config.yaml
d_model: 160
head_dim: 64
d_mlp: 960
vocab_size: 3020
rope_fraction: 1.0
qk_norm: true
bias: "none"
parallel_block: false
extras: ["some layers without attention", "local attention windows", "gated attention", "value embeddings", "value residuals", "hashed n-gram embeddings", "a smear gate", "an embedding shortcut", "learned residual scales", "skips across layers", "capped logits"]
init_std_o: 0.0
init_std_up: 0.0498
optimizer: "muon_variant"
lr: 0.0101
beta1: 0.93
schedule: "cos"
Each number is 50 + 10 x the weight over the matrix's rms, rounded and kept within 0 to 99. Layers, rows and columns count from 0.

# down: layer 3 MLP down (transposed), 960x160, rms 0.0925, rows 808-850, columns 0-79
# up: layer 3 MLP up, 960x160, rms 0.164, rows 809-850, columns 0-79
down808:46 66 58 32 57 47 48 46 52 56 71 37 45 68 34 48 30 37 50 50 58 42 37 42 60 53 54 51 40 69 51 58 50 49 64 61 48 54 67 58 55 39 37 53 40 48 34 56 57 53 44 55 51 56 49 66 45 47 58 57 50 39 52 44 50 44 77 52 70 41 47 56 49 47 51 54 38 53 56 49
up809:46 24 47 51 31 57 45 53 33 42 42 64 72 49 39 37 56 60 32 54 57 43 40 45 65 34 57 60 57 51 43 46 51 57 39 56 54 38 57 60 60 57 50 39 56 51 31 37 58 70 47 50 64 31 44 44 44 49 63 59 55 43 29 60 27 53 52 60 45 56 36 43 40 33 49 42 56 51 42 53
down809:50 37 73 61 46 37 62 47 51 51 65 50 42 32 39 30 30 52 59 49 59 38 70 41 49 46 55 54 58 54 43 47 67 50 44 39 75 36 49 52 60 37 46 53 32 41 44 45 63 57 69 51 39 48 57 51 29 63 47 55 57 54 38 67 56 43 59 59 44 50 40 51 46 60 53 43 66 51 33 47
up810:50 36 53 56 63 50 42 57 42 42 50 58 67 57 54 43 66 51 44 62 52 63 65 46 39 38 65 43 45 53 47 43 53 49 40 54 64 49 54 55 38 45 54 39 57 49 55 56 61 49 58 55 50 38 68 35 52 78 49 52 51 43 37 49 59 55 72 55 36 53 46 45 61 39 49 49 44 35 45 55
down810:64 39 43 48 39 51 42 45 48 50 45 47 37 65 40 55 69 63 58 63 32 40 40 43 52 45 53 59 60 42 45 51 57 49 41 45 57 30 63 44 56 61 52 78 68 64 53 54 44 55 43 51 41 48 41 38 59 50 45 61 63 50 64 48 64 51 50 43 42 48 50 45 45 61 48 53 51 66 55 54
up811:44 48 67 46 64 55 50 43 75 60 52 50 58 53 63 55 49 58 60 50 60 52 40 43 62 59 60 66 53 43 65 53 56 52 59 55 39 53 57 37 43 45 44 45 53 58 39 54 46 60 62 47 45 50 60 54 46 53 49 45 47 48 55 48 60 62 60 48 53 48 51 36 52 65 37 50 50 49 45 61
down811:71 52 38 39 37 35 68 61 47 23 49 49 55 54 59 44 38 49 52 69 61 52 50 41 40 56 47 53 38 46 61 32 67 52 68 47 48 49 29 46 43 60 53 40 59 52 43 55 40 45 45 52 50 57 34 61 56 36 49 67 32 52 53 62 41 49 65 56 38 62 54 47 59 51 58 40 49 54 61 47
up812:49 64 62 54 31 67 58 52 50 46 42 33 48 27 47 56 65 51 59 48 53 51 42 51 64 64 71 65 40 34 42 51 53 57 54 34 12 53 53 58 63 25 43 48 68 33 33 47 40 49 39 52 56 51 55 57 62 57 57 50 61 40 41 55 55 59 53 45 58 49 48 38 42 39 61 60 61 61 42 39
down812:57 44 45 61 57 46 48 47 44 64 58 41 51 46 41 60 34 81 59 45 53 38 38 53 58 52 43 44 50 40 66 32 44 53 54 37 16 52 53 34 52 31 47 59 59 42 60 38 56 46 51 46 56 70 55 50 46 51 63 60 63 33 50 39 44 66 68 45 52 60 58 55 52 65 49 69 49 54 53 36
up813:53 47 22 36 51 46 37 46 36 56 53 51 44 34 63 52 60 65 45 46 44 47 58 45 29 41 52 52 48 45 40 44 43 53 43 48 49 50 53 54 56 37 56 52 48 47 36 54 62 47 64 65 70 49 46 50 53 52 58 64 53 38 43 57 50 49 51 47 56 55 46 71 55 46 59 68 48 55 55 52
down813:62 56 51 41 38 63 41 59 35 44 46 53 35 69 53 54 40 56 62 47 44 60 54 51 64 37 51 34 46 54 54 40 48 70 61 59 48 38 42 49 53 60 58 53 59 47 64 48 39 48 51 59 47 54 71 46 51 54 60 45 46 54 52 78 50 49 43 46 48 50 53 49 39 49 53 37 58 46 42 43
up814:38 45 61 45 38 41 57 63 45 45 44 55 45 59 51 50 49 42 45 42 33 56 50 52 60 60 46 37 49 55 46 66 57 40 52 53 49 60 48 61 43 66 68 55 49 59 74 44 52 46 22 57 36 58 39 64 39 36 50 50 55 50 54 44 40 58 56 51 48 58 38 34 43 47 46 38 52 54 32 39
down814:50 61 59 58 48 48 46 45 47 42 57 32 48 62 52 48 24 61 48 49 52 52 49 39 36 35 64 50 39 47 48 60 59 35 43 37 52 46 49 61 42 69 41 62 37 48 49 47 33 56 47 53 39 58 56 43 50 46 52 42 34 48 62 58 35 45 33 51 50 61 45 60 51 46 58 62 49 55 44 44
up815:59 57 37 49 43 43 40 55 50 54 58 67 36 35 63 57 59 39 51 41 41 59 47 44 50 33 50 80 68 71 54 37 55 43 33 73 49 56 52 57 56 55 53 61 49 47 65 49 40 40 48 48 46 63 36 33 50 49 47 34 52 74 48 53 45 53 51 38 55 57 60 42 38 51 52 57 44 45 61 56
down815:49 55 57 61 42 44 60 55 56 42 68 64 50 46 44 45 38 29 38 39 37 57 45 57 36 31 46 70 63 52 39 41 39 49 59 40 58 40 54 40 80 46 52 55 50 58 44 44 46 43 49 56 51 60 48 48 55 54 57 45 42 67 53 60 48 35 40 42 55 53 49 51 57 44 47 50 45 42 34 56
up816:49 63 49 52 49 44 52 46 38 58 47 59 61 43 50 37 67 59 49 61 61 46 61 66 54 40 60 52 54 53 64 44 33 40 68 37 58 40 60 50 31 41 32 27 54 35 52 42 69 57 53 42 51 50 55 64 50 44 56 35 50 51 30 57 53 63 51 44 62 42 56 53 50 58 49 59 59 54 49 46
down816:46 49 23 58 37 54 57 57 39 49 54 53 57 61 47 42 45 54 40 52 45 58 71 58 43 53 69 53 64 31 45 60 43 51 58 44 34 52 32 52 56 54 58 55 45 36 72 57 39 27 62 42 22 49 38 46 58 67 52 49 48 41 51 40 51 53 34 53 66 52 46 47 42 76 35 59 53 52 53 41
up817:50 48 44 52 67 39 55 58 53 73 45 49 46 35 59 46 39 58 49 50 46 50 42 58 56 51 37 60 49 40 37 61 49 53 44 48 68 46 43 51 55 57 47 37 65 46 23 54 68 51 55 58 53 48 55 67 45 60 42 50 38 49 44 50 45 40 41 60 45 45 60 49 49 52 27 50 57 55 64 60
down817:38 41 48 50 40 42 65 73 50 46 63 50 45 39 47 53 52 66 70 70 71 42 79 48 39 51 50 44 53 36 58 52 43 56 40 53 48 46 49 58 47 47 48 56 43 53 47 44 42 64 54 56 30 46 46 44 67 44 50 46 48 45 67 34 45 46 42 48 45 55 45 46 55 48 58 51 67 42 61 64
up818:64 57 32 42 38 45 49 49 47 52 47 50 52 44 31 41 29 64 48 49 60 56 58 52 57 54 57 57 40 48 53 62 57 39 50 70 46 60 43 45 44 48 53 41 59 45 45 50 51 46 68 42 50 61 33 58 53 47 43 44 64 46 66 41 46 46 61 48 58 26 58 49 53 64 47 56 51 46 52 49
down818:68 51 56 46 47 49 43 51 42 56 50 41 51 26 33 43 60 52 48 63 45 64 52 50 48 37 46 49 50 35 68 56 54 58 59 50 60 49 49 57 45 57 31 47 67 56 37 50 54 45 53 60 66 43 36 52 54 52 27 50 53 47 46 30 37 49 39 50 46 33 52 72 44 60 38 42 53 42 54 49
up819:48 42 44 51 52 45 62 46 70 51 76 34 39 50 33 43 59 52 44 31 58 62 45 44 39 38 56 41 39 48 33 45 55 37 53 29 53 37 41 51 49 38 50 49 31 52 52 49 48 46 43 38 48 34 36 58 48 38 65 50 53 60 60 54 56 35 67 71 48 51 43 41 53 52 53 73 53 45 72 53
down819:63 51 40 63 41 45 44 58 52 41 63 38 63 54 55 53 55 57 43 47 40 37 60 45 55 50 39 48 49 70 40 66 43 45 47 31 55 40 63 43 43 55 61 52 35 41 42 63 35 38 47 75 51 39 52 63 37 60 52 54 28 32 39 38 53 49 30 48 56 46 51 56 47 61 50 35 59 59 47 45
up820:57 55 40 60 87 60 49 39 45 51 50 42 72 51 56 52 65 44 41 54 40 52 37 51 44 41 53 36 65 48 59 52 46 37 63 75 51 52 47 58 44 52 57 53 54 63 56 29 53 53 41 49 49 52 38 42 48 38 41 44 51 40 41 46 63 36 58 33 64 61 51 50 57 71 43 55 53 52 61 59
down820:59 46 33 55 58 74 55 46 30 53 36 46 27 74 52 49 30 52 44 47 48 42 55 61 34 56 37 55 45 51 53 39 46 52 58 51 51 38 47 44 41 49 63 49 49 53 34 48 51 49 60 56 59 51 66 65 54 57 53 53 39 42 67 39 46 49 47 49 47 49 59 49 59 52 47 50 47 49 52 49
up821:48 45 38 57 25 52 47 46 52 49 39 56 56 56 49 40 46 50 72 44 51 46 48 67 41 56 44 51 65 34 47 55 62 39 52 61 58 42 38 61 68 43 32 57 52 65 54 60 55 50 61 47 43 53 54 48 51 48 53 71 51 54 30 54 57 60 64 51 75 63 47 44 54 50 54 53 49 50 55 47
down821:60 54 46 51 37 47 45 53 41 37 56 74 32 52 49 59 57 70 49 64 43 61 39 70 61 54 59 58 55 48 46 28 67 58 51 36 58 60 45 39 47 49 45 61 52 56 50 47 69 62 48 53 60 69 41 60 58 34 64 44 52 42 50 45 54 47 49 51 41 60 60 50 52 48 59 42 62 50 59 54
up822:59 45 59 52 48 48 58 59 53 49 64 56 52 42 36 49 45 40 48 35 50 48 47 55 58 37 48 33 62 43 27 23 39 38 48 33 60 44 45 71 42 46 33 48 49 47 56 56 50 50 47 51 53 39 46 53 66 28 55 27 51 53 46 83 32 47 43 52 56 27 55 40 37 56 49 54 49 47 39 58
down822:59 50 46 66 62 58 51 57 42 73 43 43 52 49 47 44 39 41 43 56 56 42 55 64 59 65 38 42 56 39 54 61 66 50 39 59 37 46 56 39 61 58 51 50 50 38 49 57 43 36 58 52 36 59 53 45 51 43 58 35 62 56 37 64 50 50 54 33 59 58 49 33 53 61 44 43 62 77 46 39
up823:51 55 31 60 44 51 24 60 50 62 57 47 57 38 55 44 41 55 51 64 61 51 54 67 46 52 41 74 48 68 54 75 49 55 61 57 58 63 54 38 55 59 52 63 60 45 59 37 38 62 49 44 46 55 46 67 52 20 56 54 52 49 41 37 54 37 49 42 63 44 58 32 43 54 58 70 55 38 70 43
down823:48 70 51 69 43 43 53 47 65 39 34 56 33 39 51 46 40 53 58 51 50 61 42 49 59 44 41 40 44 59 59 49 53 58 61 43 51 48 59 59 54 43 50 36 30 41 61 48 53 49 67 72 61 42 51 53 58 54 43 56 48 45 46 39 58 46 46 57 54 54 31 52 38 45 50 55 50 54 23 58
up824:49 62 46 29 51 69 37 82 49 69 61 49 37 57 39 41 42 43 54 67 52 55 43 52 54 39 53 58 47 55 49 47 39 66 56 52 34 58 41 45 47 53 49 40 38 48 62 38 52 55 45 40 68 73 66 50 60 52 64 54 60 48 39 57 51 51 40 44 51 48 58 39 72 40 39 58 39 47 60 59
down824:37 37 62 52 37 42 50 72 59 47 67 54 57 53 49 47 71 47 41 60 52 45 58 59 36 35 68 51 43 61 57 35 44 62 33 50 45 50 58 52 35 66 49 47 48 42 54 62 52 43 46 33 62 45 45 46 55 70 45 54 45 61 44 51 44 43 58 45 51 42 57 65 35 50 58 45 44 51 31 47
up825:40 27 48 50 53 46 74 70 59 33 42 66 44 35 51 17 54 37 81 40 52 31 46 47 43 54 50 29 47 53 47 50 49 44 45 48 70 40 44 61 56 54 25 50 49 39 67 52 46 59 40 64 45 41 57 42 59 51 44 49 42 44 52 51 58 39 26 61 44 50 52 50 54 43 45 53 52 64 38 59
down825:65 62 39 28 54 26 41 48 32 30 41 50 55 54 66 43 45 52 46 58 35 68 59 48 55 47 47 33 53 69 52 49 58 37 40 48 63 27 47 49 46 37 60 61 49 45 50 39 48 37 50 72 45 40 47 69 68 64 49 41 67 51 31 50 36 56 52 49 56 43 50 60 49 24 43 67 39 46 40 47
up826:64 42 66 66 46 37 49 52 45 68 57 54 42 46 58 40 48 51 56 72 39 54 45 52 66 46 56 63 61 51 63 49 70 41 33 39 52 40 52 43 45 52 59 51 65 30 46 48 42 52 38 57 48 40 45 48 57 43 47 60 65 52 41 47 59 39 41 52 66 46 57 35 69 64 53 46 51 63 64 41
down826:64 53 47 36 54 72 43 39 53 52 50 49 47 43 43 66 62 71 64 38 66 39 55 60 44 33 66 61 50 44 27 34 45 43 49 42 47 45 55 66 53 47 47 27 36 48 55 49 56 56 49 39 65 67 53 35 57 43 51 39 44 49 35 56 52 61 62 47 46 49 53 43 33 54 52 38 57 44 43 48
up827:39 61 58 61 56 38 32 70 59 54 47 61 41 59 52 59 45 71 47 42 56 53 45 53 45 80 62 52 40 59 49 57 51 60 48 45 59 34 58 45 64 45 57 63 34 40 38 49 48 50 51 42 47 61 36 55 57 40 70 43 37 59 58 66 42 54 52 54 40 53 48 34 66 48 45 63 36 32 61 48
down827:52 41 54 41 64 51 31 58 38 41 47 61 49 58 55 50 52 43 65 57 56 29 59 50 45 57 40 51 55 62 49 54 34 59 51 54 63 62 53 59 55 46 52 35 25 43 45 42 67 54 60 46 61 60 50 55 59 46 47 62 38 57 41 39 50 43 42 38 25 47 43 42 29 51 56 25 40 37 64 61
up828:68 41 34 51 44 43 64 47 59 46 50 29 57 57 70 51 42 31 27 49 42 61 55 72 54 36 54 41 58 46 47 49 37 50 52 27 58 55 63 36 41 48 45 39 40 41 51 37 51 59 37 42 42 75 76 55 49 58 58 40 46 50 48 44 43 47 53 53 52 51 54 47 66 35 51 24 50 56 62 29
down828:60 43 57 60 43 48 58 49 46 57 40 47 49 45 49 46 43 51 55 50 59 53 45 61 16 45 63 33 41 34 55 41 36 46 63 54 59 60 41 38 43 46 62 50 51 61 49 51 40 57 55 49 47 63 69 51 41 50 67 54 52 44 59 45 42 61 51 41 37 59 51 51 63 63 30 50 53 43 48 65
up829:21 66 47 42 50 68 47 75 65 58 40 59 53 65 77 41 39 62 49 56 60 50 60 48 38 54 53 19 47 53 58 57 32 40 25 40 56 59 64 52 36 46 39 41 66 47 46 43 58 47 44 52 29 53 63 33 23 46 55 61 48 40 70 44 36 41 33 47 39 36 53 41 62 46 61 62 49 69 44 49
down829:44 62 49 45 51 60 55 45 53 41 54 46 50 65 64 33 33 66 45 51 37 72 61 58 31 73 67 37 59 47 38 37 39 48 43 42 48 64 53 40 35 41 61 51 71 57 43 52 48 43 56 46 49 45 50 38 35 22 30 65 54 37 60 65 57 39 47 43 36 51 65 54 44 55 53 47 39 44 35 51
up830:61 70 51 41 39 46 46 59 43 46 59 69 73 52 48 42 51 44 50 48 50 58 53 68 55 41 55 48 54 52 46 42 58 56 57 65 41 56 59 46 42 55 55 35 56 48 53 41 59 62 53 52 46 58 42 43 38 53 58 45 41 55 50 44 40 50 49 45 51 57 53 45 40 51 45 61 54 56 54 55
down830:57 43 58 54 35 54 62 44 48 28 59 62 50 40 43 53 37 49 37 47 42 47 51 53 36 40 43 44 54 46 54 37 58 52 33 45 59 45 44 43 54 56 30 47 36 43 45 35 62 54 58 57 51 44 39 38 53 56 58 56 58 45 40 34 31 60 51 58 37 47 76 68 34 47 54 60 43 58 60 38
up831:66 51 58 43 65 54 64 58 57 45 52 52 49 51 64 46 49 55 34 41 39 65 58 50 37 34 69 49 34 44 52 56 38 45 38 67 46 48 49 44 43 43 51 40 68 48 68 54 51 51 60 64 39 60 58 49 33 69 55 56 36 34 50 65 45 46 59 48 51 41 47 41 62 43 51 45 72 51 62 45
down831:36 51 55 52 63 47 37 33 52 61 58 37 54 46 62 56 48 51 56 49 30 50 52 66 45 38 70 39 25 56 50 45 37 39 36 46 41 44 56 45 66 61 54 49 56 52 60 54 76 43 49 58 58 38 63 56 68 56 67 58 32 40 50 54 46 41 48 54 46 44 58 52 37 37 49 51 47 37 41 51
up832:50 75 38 29 58 31 43 50 34 46 47 51 51 56 50 46 43 39 51 35 57 61 63 65 49 56 55 51 46 54 38 51 46 34 47 52 38 53 64 38 37 54 49 56 39 38 51 59 40 42 41 31 36 43 51 47 51 44 38 38 65 43 47 62 31 48 54 49 48 43 46 32 45 46 61 42 48 54 51 65
down832:47 50 51 59 58 50 53 30 35 64 50 49 56 72 50 51 61 55 57 39 41 36 65 58 59 85 38 38 49 56 39 35 66 39 60 34 55 64 51 41 53 42 44 48 33 46 49 55 41 43 51 35 48 46 48 53 47 63 55 48 41 43 49 54 50 51 37 43 64 64 28 41 50 53 48 60 50 54 48 68
up833:61 44 52 69 35 56 50 37 60 40 67 52 54 39 72 50 52 42 61 48 48 58 45 45 56 66 59 41 54 65 63 37 47 43 55 53 63 37 61 57 45 53 35 54 50 54 40 64 43 57 48 54 45 47 38 31 33 52 43 34 59 50 49 56 69 53 43 38 45 66 22 46 37 44 30 57 59 62 47 52
down833:52 74 68 46 44 32 35 39 53 40 53 48 53 72 43 50 29 49 34 68 47 53 52 49 47 41 56 54 54 43 58 46 62 49 39 44 46 54 59 52 53 54 45 56 35 38 38 48 61 47 51 62 38 40 48 47 56 53 58 51 50 48 60 43 27 36 54 44 54 45 50 49 30 56 41 43 55 51 39 35
up834:34 51 41 57 45 64 50 48 53 60 49 57 58 37 57 46 55 42 31 65 57 50 46 45 50 47 45 57 59 47 49 29 51 48 43 58 59 54 38 67 58 61 48 59 49 62 77 49 63 46 54 52 48 57 64 49 54 44 60 45 49 63 39 59 41 39 44 54 44 50 38 47 42 58 46 42 37 53 53 54
down834:35 52 64 67 57 67 49 38 49 47 54 56 59 34 47 28 56 37 39 46 59 40 61 56 39 49 45 55 51 41 28 69 46 47 43 40 48 57 32 65 51 31 66 49 51 43 54 50 58 58 68 57 55 44 29 59 49 52 63 49 51 47 33 64 56 47 57 54 51 34 51 52 41 49 54 40 43 40 27 48
up835:31 48 41 45 49 33 52 73 39 59 39 45 51 51 56 51 36 50 38 56 46 59 69 43 53 59 59 30 62 57 39 35 50 48 55 52 50 42 52 53 40 60 48 37 45 48 54 47 38 47 69 56 47 58 50 59 48 66 48 50 54 60 41 56 45 49 46 34 48 31 28 44 41 49 60 49 39 43 57 73
down835:46 51 50 47 62 34 33 35 52 49 60 62 49 64 52 46 57 59 48 41 46 56 62 48 62 69 34 65 70 39 54 74 34 48 45 71 44 44 37 53 52 47 47 43 49 56 55 66 24 29 46 54 55 58 28 58 57 63 44 62 38 50 39 72 48 42 50 46 36 64 28 34 59 45 54 57 59 58 38 39
up836:33 69 46 40 57 55 52 65 46 66 36 43 66 60 55 59 60 41 54 49 66 53 48 61 71 42 43 41 44 40 47 54 47 40 55 45 67 36 54 40 67 53 48 37 66 58 39 67 35 54 42 41 41 49 48 46 51 65 49 50 60 60 60 35 53 48 64 39 60 44 51 39 54 44 45 53 62 47 43 43
down836:44 56 42 68 34 76 62 63 43 52 42 61 54 47 47 54 49 43 57 45 65 42 58 60 44 52 52 42 51 51 48 49 35 31 46 51 32 59 45 34 64 45 39 50 55 62 39 41 49 62 63 61 53 47 49 36 47 57 41 45 66 44 48 49 52 52 41 33 52 61 47 49 43 49 42 46 57 68 65 56
up837:39 60 48 53 58 53 53 57 41 42 47 45 47 38 55 39 46 37 49 35 51 56 51 49 42 46 41 42 40 42 46 62 48 49 36 62 48 43 54 59 38 49 45 51 73 57 48 53 47 50 36 67 43 41 45 47 34 45 55 48 35 39 60 51 30 51 64 36 41 47 45 33 64 45 64 57 54 53 40 51
down837:61 59 58 51 41 61 57 65 61 54 41 70 61 74 43 58 54 68 45 44 43 35 52 46 52 38 54 60 44 58 49 51 50 42 45 59 67 45 44 47 49 49 45 38 47 46 40 37 48 56 53 54 49 67 48 45 46 59 50 56 50 65 35 53 70 42 52 44 35 40 33 60 32 40 44 46 45 49 57 48
up838:55 47 57 46 61 47 47 47 51 58 40 59 42 40 55 45 53 43 37 50 57 35 52 66 43 60 47 38 51 58 58 39 41 59 44 53 54 47 64 60 25 51 52 52 62 49 51 46 63 48 46 40 57 43 57 41 45 57 52 42 64 47 37 63 59 35 59 50 47 48 46 34 60 53 65 35 58 54 50 46
down838:82 59 46 32 40 48 48 40 61 48 41 48 66 46 41 38 68 59 48 50 26 37 53 39 46 35 52 76 43 62 43 40 59 56 46 48 51 59 36 43 53 43 63 57 40 51 59 45 39 59 57 54 51 41 41 60 41 43 56 52 60 45 53 61 52 53 53 42 47 52 57 61 44 60 39 46 46 47 56 51
up839:51 32 41 52 52 44 46 49 60 60 58 42 54 48 44 55 54 57 48 58 56 56 50 63 51 48 56 49 48 54 39 55 32 50 51 44 46 53 57 64 59 49 46 44 45 58 53 52 68 46 32 37 47 40 73 53 53 55 43 46 31 47 68 50 43 47 57 42 40 57 50 60 51 50 65 54 38 53 59 39
down839:73 56 57 39 50 58 46 44 49 42 63 54 60 57 31 41 39 48 63 45 45 56 34 37 51 51 67 72 63 47 63 49 77 57 56 62 61 39 47 50 40 58 41 52 57 51 57 45 50 71 52 71 59 43 41 50 53 54 43 44 58 41 43 62 51 59 34 59 57 37 43 45 49 47 48 44 58 37 50 62
up840:46 58 44 34 58 48 55 39 44 50 34 46 55 55 53 52 40 58 59 40 57 59 30 39 48 56 55 53 68 40 45 51 64 52 46 63 53 48 47 51 37 43 38 49 35 33 57 42 47 42 44 34 52 48 56 32 63 55 45 49 65 45 56 47 43 48 44 45 52 52 47 61 38 44 49 39 54 48 61 66
down840:56 47 58 47 48 42 45 54 39 52 49 48 70 44 59 41 47 65 52 42 47 59 56 64 45 59 63 39 71 50 66 50 48 50 28 46 64 47 33 38 51 37 55 49 52 42 45 43 37 63 52 39 47 45 60 44 71 42 41 60 65 51 43 52 60 42 57 58 38 61 55 50 51 29 52 37 54 45 43 57
up841:44 37 51 63 47 39 37 48 58 63 68 50 34 40 36 51 37 43 39 41 51 51 49 45 59 62 35 57 41 41 54 60 42 60 56 65 39 43 41 44 44 40 61 57 75 58 46 73 51 52 36 58 53 58 52 43 54 57 48 46 46 55 52 42 47 57 39 50 60 52 48 30 43 64 67 48 47 46 40 46
down841:62 45 45 48 50 38 40 48 41 69 39 43 49 50 64 59 64 60 59 36 50 47 55 45 65 50 64 30 39 58 57 45 45 47 34 43 54 70 38 65 64 50 40 44 52 52 33 32 52 50 50 54 43 53 56 62 53 43 46 54 54 45 60 50 47 47 57 62 51 39 51 50 51 58 44 38 48 55 31 20
up842:53 45 57 53 59 67 70 56 44 39 50 50 43 50 46 58 50 42 53 48 44 48 63 38 53 39 40 50 73 47 45 61 56 78 46 48 67 55 34 60 44 37 37 48 61 61 42 61 66 47 48 45 58 62 45 65 43 41 56 53 64 54 41 45 51 59 49 48 55 42 62 58 44 51 55 58 67 63 68 50
down842:36 36 64 58 48 47 65 50 56 48 68 37 42 36 64 66 42 63 30 55 43 41 52 62 49 51 37 50 50 59 45 49 42 57 42 49 59 55 68 45 47 36 66 51 38 44 59 44 62 30 55 45 47 49 33 55 52 53 62 55 42 59 64 54 54 36 58 43 55 46 49 60 55 54 61 54 49 49 41 44
up843:52 56 51 61 39 54 50 43 36 69 39 63 75 64 24 52 52 53 54 49 61 58 62 42 53 55 30 57 64 62 69 64 55 52 54 51 47 59 49 66 58 58 47 42 74 36 66 52 54 54 42 41 47 31 43 50 58 60 38 68 65 59 44 56 46 48 55 32 41 50 57 58 48 53 43 43 69 48 52 47
down843:31 57 62 43 55 37 53 50 49 57 38 58 33 68 59 46 49 53 44 60 53 51 46 53 74 39 52 41 37 65 59 40 49 50 44 45 41 49 49 61 53 66 51 54 51 53 44 44 67 32 57 57 36 52 47 78 60 72 59 46 63 43 58 39 51 45 20 57 58 55 42 66 42 47 60 47 42 50 34 61
up844:60 65 46 63 46 62 43 62 28 50 55 45 36 55 52 51 55 73 60 39 45 52 45 43 57 51 53 46 43 46 53 74 54 50 54 62 38 57 56 55 63 51 44 43 46 59 59 47 78 53 58 49 54 45 63 63 56 41 46 39 36 44 50 43 38 68 55 53 40 49 57 50 49 49 45 33 49 42 42 42
down844:62 39 45 49 28 60 54 56 57 52 46 62 48 48 39 59 54 55 52 43 55 66 61 59 39 34 44 46 49 51 53 44 57 58 43 53 54 61 43 40 39 48 31 48 45 38 61 62 67 50 76 43 42 41 50 54 51 38 58 44 41 43 60 48 35 48 44 48 38 56 50 51 49 53 51 39 57 53 38 45
up845:32 52 68 30 68 55 47 58 60 57 44 61 54 48 57 56 51 68 50 17 48 44 46 60 46 45 46 53 52 49 46 80 37 52 56 52 61 38 53 62 51 39 41 47 61 37 39 44 58 46 67 45 41 57 27 63 47 27 49 48 69 36 46 49 50 47 50 64 32 52 40 54 37 46 48 34 41 49 68 32
down845:38 35 59 56 39 56 53 63 62 35 49 68 41 43 64 31 53 63 38 71 63 33 39 60 54 54 47 45 38 57 52 56 32 35 69 61 53 24 50 37 54 65 46 56 60 58 49 48 50 61 35 39 46 55 54 51 44 41 40 43 49 51 49 52 54 65 51 27 34 47 48 41 71 37 39 59 45 45 43 44
up846:54 60 63 55 44 62 39 59 34 53 58 69 56 37 27 62 61 51 37 38 43 67 57 50 56 67 63 40 41 49 47 49 63 54 52 48 67 50 38 51 49 52 44 36 56 44 54 59 67 49 36 35 55 49 48 33 30 42 49 42 46 45 52 56 56 52 42 61 62 36 37 49 48 57 47 68 48 68 48 48
down846:62 71 53 41 52 58 56 58 44 26 39 48 48 58 30 52 51 63 35 42 49 48 62 37 32 57 55 33 45 43 49 32 56 51 46 42 48 49 53 35 55 44 48 49 48 48 47 47 73 53 48 38 48 65 39 37 44 51 55 27 59 54 49 45 77 54 53 51 43 54 49 50 50 48 42 60 49 55 42 29
up847:57 57 54 42 56 48 56 48 51 54 36 47 66 66 65 35 51 59 50 60 52 58 66 41 43 51 44 48 62 46 47 43 52 54 52 26 42 62 60 51 47 48 51 62 39 67 33 58 58 54 49 63 39 54 62 48 54 42 57 56 44 38 42 34 57 51 47 34 50 41 56 41 55 61 49 66 49 50 57 36
down847:38 36 35 47 48 45 53 50 54 48 60 39 65 63 50 36 55 64 45 50 47 64 65 54 55 35 46 77 61 47 50 58 69 55 63 62 52 48 55 39 47 52 43 38 59 29 52 64 56 37 46 48 33 50 56 57 42 34 33 55 57 49 45 50 52 57 70 39 55 50 58 66 56 50 51 53 41 42 52 68
up848:65 59 54 46 55 49 60 51 45 44 50 66 43 53 51 53 37 41 46 55 41 50 36 56 57 40 35 42 54 57 49 41 62 57 45 61 61 49 52 64 65 49 38 48 61 51 55 38 78 55 35 49 53 48 46 57 44 55 65 47 55 52 28 45 35 48 41 56 55 56 68 49 44 57 52 58 49 59 68 39
down848:58 63 62 66 52 52 53 64 60 51 48 43 56 48 55 35 39 53 38 57 54 53 52 70 54 34 40 57 51 43 55 53 59 43 59 41 73 57 37 40 49 36 69 67 54 45 59 42 55 51 41 36 55 53 51 52 48 50 58 54 36 47 53 42 38 47 57 71 52 59 59 42 45 45 57 46 43 53 64 35
up849:51 44 55 45 53 41 42 50 48 49 47 26 69 48 58 49 57 56 43 64 56 49 50 39 66 45 34 39 67 56 46 37 54 57 50 53 63 57 53 41 47 34 48 52 33 59 55 51 45 69 34 38 41 37 33 49 59 46 52 44 43 53 53 50 59 32 59 32 56 44 59 50 50 45 60 43 49 47 52 53
down849:60 52 59 45 65 61 45 59 62 38 40 33 39 59 54 56 56 53 30 44 44 51 41 64 38 44 56 68 36 36 57 51 59 76 61 43 44 54 63 57 53 60 52 42 28 52 54 57 53 66 51 37 51 53 46 57 61 47 51 54 51 56 53 57 60 39 50 48 47 56 54 51 46 54 52 50 46 31 40 20
up850:49 51 54 46 72 52 53 29 42 58 56 35 40 51 58 43 47 49 34 56 39 51 41 49 41 59 52 46 46 49 53 60 53 59 36 51 51 54 33 38 33 50 51 60 34 30 68 47 47 46 54 43 65 45 47 61 43 46 56 56 48 46 50 40 44 52 46 43 48 63 41 50 40 39 45 63 42 51 43 55
down850:52 56 49 60 44 42 52 43 50 40 45 66 48 35 49 59 57 57 54 67 31 34 65 45 43 56 62 61 77 59 57 49 51 54 40 37 45 41 53 47 49 55 33 70 51 43 42 53 57 43 36 54 51 39 54 60 55 59 55 58 42 61 43 60 55 45 45 32 68 57 60 41 50 42 43 50 48 54 55 45